Weights of a small GPT-style language model, trained from scratch on English Wikipedia: a variant of Muon for these matrices.
Each number is 200 + 20 x the weight over its row's rms, rounded and kept within 0 to 999. Layers, rows and columns count from 0. The size before them is the row's rms in percent of the matrix's.

# down: layer 3 MLP down (transposed), 384x96, rms 0.05, rows 70-86, columns 0-95
# up: layer 3 MLP up, 384x96, rms 0.226, rows 71-86, columns 0-95
down70,094,172,195,164,187,173,222,190,209,210,191,191,198,220,217,206,180,206,211,209,184,197,202,198,197,229,184,209,170,217,207,187,231,199,214,202,180,210,142,221,208,179,188,244,184,217,202,188,177,190,189,191,191,198,212,203,201,221,228,208,171,228,174,225,192,220,238,217,234,227,211,162,212,186,175,185,188,187,209,148,176,228,192,211,238,181,169,202,217,194,187,201,197,212,213,219,231
up71,105,200,208,193,167,212,199,211,191,176,200,223,203,191,203,193,190,201,202,158,186,197,201,206,190,227,195,171,204,207,213,198,213,179,238,190,187,192,194,140,204,202,234,169,234,207,226,190,187,209,166,177,213,220,197,190,228,210,205,207,179,217,195,215,178,208,186,236,200,186,208,225,174,191,225,209,195,194,236,223,235,205,230,196,203,206,172,211,182,211,232,184,151,159,211,238,199
down71,108,201,190,175,221,229,196,207,186,183,176,196,192,198,222,190,195,173,224,174,207,152,220,216,240,185,195,192,231,170,181,213,191,189,174,191,229,194,195,236,217,167,202,226,215,212,212,199,189,216,226,226,207,193,201,201,220,225,247,181,191,209,172,234,180,211,191,195,209,206,224,194,192,202,222,200,207,176,225,169,199,176,196,187,197,176,227,180,220,210,155,200,212,195,213,162,168
up72,088,235,179,235,223,211,188,222,194,210,202,190,174,167,197,208,204,223,173,199,228,195,171,181,208,182,186,167,213,174,219,212,203,208,208,201,162,205,209,222,215,166,176,218,183,169,167,198,185,195,238,248,201,207,196,196,193,207,192,177,192,223,219,201,184,173,193,209,178,192,233,213,200,196,208,204,193,220,189,197,183,200,160,182,172,224,221,236,189,234,208,203,188,207,234,238,212
down72,089,175,170,145,190,195,204,191,219,192,204,208,224,219,189,213,198,171,212,226,175,214,230,189,189,234,207,170,195,252,197,188,244,189,190,153,210,176,190,220,197,202,196,209,202,210,200,193,243,202,184,225,192,179,196,188,207,173,220,223,200,156,215,204,214,198,209,217,214,210,172,204,194,205,207,178,195,234,220,225,188,202,197,206,212,203,194,230,229,202,227,186,182,182,162,193,174
up73,094,201,183,190,198,197,178,212,198,163,214,186,199,200,203,231,220,176,192,203,186,198,198,192,195,240,230,195,164,249,216,233,164,209,196,188,196,184,156,223,188,202,180,177,219,168,204,222,212,188,220,198,222,193,194,211,159,188,216,212,211,187,237,200,209,182,181,190,205,243,223,216,206,221,194,189,185,258,217,231,189,201,181,191,205,177,182,195,178,204,184,194,229,214,173,203,202
down73,098,240,196,205,204,141,215,175,204,202,212,218,208,225,185,195,197,169,203,160,160,188,204,195,191,178,219,225,226,204,201,185,215,187,211,225,210,178,174,192,214,174,223,194,220,198,200,194,202,206,195,186,211,190,204,184,197,200,188,204,173,229,189,212,169,230,172,252,183,213,225,163,233,214,150,170,184,192,209,185,214,211,186,214,190,219,210,181,216,199,230,218,212,209,222,205,194
up74,105,194,236,213,190,192,181,193,190,216,203,197,189,224,206,201,189,202,154,228,229,195,160,188,203,157,201,188,192,191,199,179,188,194,231,195,215,185,192,166,189,176,228,222,216,227,203,213,219,211,211,245,204,187,194,234,220,199,186,196,178,236,172,210,221,178,193,196,174,190,208,214,211,210,216,207,168,202,184,190,197,181,206,226,201,197,171,158,213,180,209,195,195,213,211,209,271
down74,096,186,211,226,232,201,159,212,200,156,196,187,189,221,199,221,168,198,189,217,208,189,215,183,174,155,198,206,201,163,219,198,214,190,224,200,178,200,188,185,161,210,224,218,177,239,228,201,185,199,223,199,210,201,199,192,205,201,174,185,244,236,206,207,208,165,239,225,238,213,206,171,198,173,199,188,182,200,214,210,173,193,205,191,220,208,194,180,167,216,220,208,195,224,209,213,168
up75,105,207,195,236,188,234,217,189,211,221,169,165,195,180,224,208,171,202,203,241,198,200,197,188,200,205,223,230,209,196,174,223,199,195,194,200,189,196,174,207,229,191,172,194,179,155,210,213,209,211,219,179,193,162,192,167,260,209,187,196,193,179,179,175,240,224,203,206,210,193,187,194,219,203,202,177,207,236,182,202,215,210,179,192,229,206,182,186,174,188,241,212,216,218,187,176,220
down75,094,192,216,153,205,180,256,223,224,206,207,237,212,189,188,204,170,210,221,237,189,184,194,197,184,233,187,194,189,216,197,185,203,200,214,207,213,210,254,185,209,220,210,201,172,182,190,212,208,228,194,156,224,217,190,191,181,207,206,212,208,185,208,227,190,179,206,185,176,163,197,218,200,186,223,196,169,180,199,178,188,195,207,203,179,174,173,198,230,185,236,209,187,166,203,167,215
up76,114,240,193,142,204,219,203,202,203,201,190,202,192,194,240,180,208,209,170,215,167,194,228,214,193,186,228,210,213,229,193,213,206,190,222,207,183,188,189,216,181,203,191,186,191,205,198,195,220,209,197,193,216,181,187,190,197,150,190,224,185,190,209,221,200,231,194,180,229,228,235,193,184,216,167,187,162,233,217,199,249,207,162,172,177,197,210,201,233,197,165,197,204,196,213,207,177
down76,117,205,172,217,228,206,211,210,186,175,193,190,212,211,198,204,168,171,180,185,240,187,154,141,181,192,224,202,191,207,174,211,168,185,209,219,207,176,214,217,189,205,196,221,208,201,217,175,179,217,233,191,185,192,162,245,239,182,210,224,214,220,214,203,172,209,186,201,200,188,187,196,151,227,200,212,209,204,181,180,207,204,201,205,210,207,214,202,211,200,231,181,209,201,197,244,214
up77,091,182,176,217,203,249,159,212,197,188,188,203,205,176,212,201,212,196,214,188,241,232,176,211,173,219,215,154,208,176,146,193,216,212,219,178,214,186,191,204,203,219,209,203,217,214,213,196,187,214,218,193,186,186,200,199,238,178,197,213,201,176,230,188,203,190,180,222,161,233,190,206,178,218,211,215,179,162,199,172,208,186,168,212,228,223,191,188,191,179,199,197,215,203,231,229,210
down77,096,198,198,183,216,224,198,214,185,203,195,198,153,155,210,189,212,217,192,202,179,208,213,201,186,212,220,200,210,184,164,231,193,209,218,220,189,197,229,175,199,190,210,203,211,190,211,189,222,201,202,245,218,206,211,180,183,214,182,209,186,201,218,203,245,201,203,218,231,178,207,193,246,199,173,226,187,210,178,221,182,169,212,185,211,181,168,211,188,186,166,247,231,176,171,163,177
up78,092,198,212,187,169,203,232,177,179,202,173,199,228,176,207,243,184,174,195,198,185,207,205,246,202,188,189,204,200,190,220,192,211,218,206,200,164,216,167,199,169,203,221,213,203,180,216,223,208,210,186,215,183,180,189,166,182,178,234,198,219,193,226,200,223,234,182,189,207,186,227,179,219,172,205,211,219,214,217,190,200,237,159,185,223,182,216,233,224,168,197,200,164,217,214,178,185
down78,103,196,202,207,206,203,235,196,184,190,209,190,193,200,186,206,197,204,191,175,190,218,194,186,223,196,176,183,185,147,194,171,170,186,194,197,204,216,217,206,197,204,204,179,183,220,175,234,194,219,194,194,183,218,249,214,183,203,206,210,178,196,211,183,157,206,242,215,163,170,233,223,197,200,170,252,197,195,193,188,238,208,226,235,184,194,213,210,205,218,162,231,221,210,202,206,226
up79,101,196,236,231,212,211,198,226,166,219,202,181,212,231,223,195,171,173,223,185,201,209,170,204,226,193,163,234,217,217,155,171,197,203,190,217,183,194,203,215,195,175,209,236,217,166,170,189,234,212,177,207,208,186,213,206,175,178,165,220,197,205,215,219,202,224,205,189,200,197,220,218,218,200,215,215,199,224,161,191,191,165,185,218,195,224,198,200,164,218,199,192,180,174,169,203,198
down79,112,207,219,216,199,184,190,207,205,171,192,158,202,224,188,209,207,194,243,207,184,182,211,214,164,187,227,230,204,187,174,186,191,225,196,226,178,208,226,211,205,202,199,227,154,204,162,223,252,211,192,210,210,196,210,207,188,198,212,219,190,203,194,229,193,203,216,196,206,181,174,193,205,198,219,194,184,258,194,203,164,222,192,158,204,226,196,190,191,178,218,181,170,170,200,164,202
up80,128,202,197,246,205,202,194,224,189,172,182,203,176,172,191,212,186,194,193,195,193,193,186,188,191,218,183,202,177,167,226,209,223,217,182,215,182,169,197,201,209,200,229,136,190,191,181,194,194,189,180,211,223,222,233,189,187,252,205,230,188,206,167,200,228,191,198,229,170,215,196,187,185,202,197,217,202,240,187,182,194,201,180,194,237,182,202,177,241,230,196,204,203,231,197,224,214
down80,125,212,184,199,242,184,211,221,180,192,212,241,171,215,198,228,211,181,172,216,165,187,177,172,201,237,204,179,202,177,209,211,229,212,215,192,202,169,188,205,180,210,205,203,189,186,194,221,190,211,192,164,219,232,200,180,200,228,208,199,230,211,155,190,216,193,218,214,193,247,177,165,173,151,192,230,222,220,200,187,171,206,193,194,201,190,192,225,221,224,200,190,209,208,184,203,189
up81,114,192,226,177,220,200,160,172,192,227,213,163,188,188,183,222,185,220,212,203,215,200,196,207,191,230,177,250,236,191,192,204,184,168,198,200,184,149,225,187,201,220,152,202,194,233,184,213,207,240,181,176,242,200,205,220,168,186,200,191,187,189,200,221,182,206,193,195,204,219,178,207,213,215,228,182,213,179,189,227,209,167,187,240,221,191,202,188,183,205,199,206,216,203,202,206,193
down81,105,197,187,191,210,200,208,190,214,227,212,158,203,190,196,197,184,209,237,210,198,179,194,241,193,196,172,182,225,228,188,204,209,212,193,238,221,189,198,162,213,204,164,200,202,226,177,192,209,197,191,237,216,213,169,197,203,220,186,202,170,183,204,212,193,174,242,196,191,171,228,203,224,167,177,242,183,183,230,223,210,207,184,177,245,200,196,184,202,233,180,172,204,180,213,178,195
up82,099,195,227,212,208,197,195,175,231,153,194,227,184,210,205,190,224,214,198,190,211,219,235,240,178,209,215,184,222,201,195,192,209,198,210,181,230,189,194,208,174,200,178,195,223,179,193,231,216,200,168,188,200,196,198,211,180,216,169,193,202,205,216,221,212,214,200,177,231,160,203,189,198,210,181,156,177,222,167,233,227,221,160,222,210,196,196,184,178,208,191,162,214,228,174,177,230
down82,100,199,195,229,200,201,216,216,174,235,168,230,206,184,198,157,205,177,188,215,192,244,176,188,205,187,199,205,193,152,222,173,174,203,206,200,190,200,214,214,171,230,203,200,235,184,215,189,235,203,199,187,207,222,224,173,178,214,197,179,209,194,221,170,194,184,195,201,200,195,203,219,218,199,208,219,227,213,192,171,159,174,227,218,163,200,192,199,189,177,223,223,243,204,234,194,201
up83,085,214,211,167,200,197,163,222,193,196,196,211,201,188,188,184,185,196,173,199,183,208,193,186,183,199,215,214,198,205,209,198,192,159,193,203,207,195,208,221,183,205,223,149,223,215,236,178,157,204,196,220,195,201,195,197,212,240,208,213,217,233,175,248,167,224,173,232,188,176,222,179,191,200,239,211,197,206,246,226,191,184,195,200,223,203,212,190,225,188,196,178,198,229,165,169,202
down83,072,177,199,198,209,206,183,205,179,214,199,200,216,198,225,238,201,194,224,184,192,161,184,177,206,218,183,200,210,165,225,215,215,230,218,188,181,214,176,159,211,226,165,236,195,209,196,190,202,189,215,182,204,185,192,172,190,236,248,175,213,213,220,202,221,229,179,240,180,199,196,193,226,152,177,188,185,172,208,214,195,211,201,210,207,217,197,181,190,201,204,238,206,194,229,223,172
up84,079,221,214,184,234,187,202,208,178,196,229,224,191,213,238,166,176,208,234,240,217,217,202,209,194,210,205,191,204,201,191,185,199,199,187,238,187,178,199,187,225,196,215,168,203,211,210,174,203,179,161,158,209,198,193,187,199,179,232,195,213,223,216,191,181,203,175,213,179,210,201,226,174,196,186,182,196,237,207,181,207,220,228,230,237,186,191,218,193,166,182,173,191,171,205,219,157
down84,088,226,198,177,228,235,199,181,184,199,223,209,222,203,227,216,175,217,173,230,196,228,196,209,188,165,222,224,230,221,180,177,229,174,201,204,211,200,191,209,195,193,183,190,221,206,197,200,159,183,209,232,185,158,196,163,191,234,185,164,187,204,160,193,229,202,227,211,201,190,188,232,224,188,195,206,189,193,198,226,172,201,174,207,191,207,179,205,172,169,220,181,225,178,215,195,210
up85,113,185,208,192,215,212,215,208,204,181,182,182,175,217,197,201,198,176,226,198,219,206,193,188,238,194,213,219,200,200,183,209,214,245,231,224,217,197,186,193,202,142,202,238,183,172,180,173,222,188,197,208,204,162,237,179,159,192,181,189,187,178,195,182,196,212,214,198,211,198,211,192,234,230,191,208,196,231,195,211,207,211,189,189,204,250,182,172,148,200,175,219,201,229,206,193,208
down85,110,194,231,218,157,184,177,192,205,212,208,222,176,190,192,236,209,188,202,228,185,196,199,177,163,222,178,203,169,158,216,220,193,211,198,206,174,213,200,201,215,188,193,228,211,202,227,191,191,228,189,220,204,208,205,229,226,210,201,234,177,207,190,220,207,180,210,186,195,176,200,220,191,186,218,215,191,178,231,172,159,210,218,237,254,197,173,208,200,180,212,189,195,212,164,164,214
up86,112,214,193,193,200,164,211,206,198,210,182,189,236,190,203,195,209,202,209,210,219,238,175,230,213,189,190,199,184,196,196,184,175,235,175,191,198,189,202,220,190,224,222,241,202,185,230,195,197,178,209,206,162,182,202,189,196,197,192,187,237,218,193,142,201,181,218,225,189,221,207,180,188,209,215,196,180,217,191,196,182,209,142,207,149,210,186,234,218,197,243,202,190,213,188,216,229
down86,102,183,185,174,189,210,226,208,173,231,253,185,173,193,209,223,214,188,240,200,209,175,209,210,197,222,190,184,230,214,193,207,184,232,203,181,201,194,178,199,195,193,218,189,189,180,218,213,178,196,170,197,195,217,235,185,203,229,199,194,152,205,200,201,159,246,214,183,225,207,179,214,209,183,189,210,190,243,183,226,211,200,172,149,199,196,190,168,214,211,198,221,178,214,197,205,209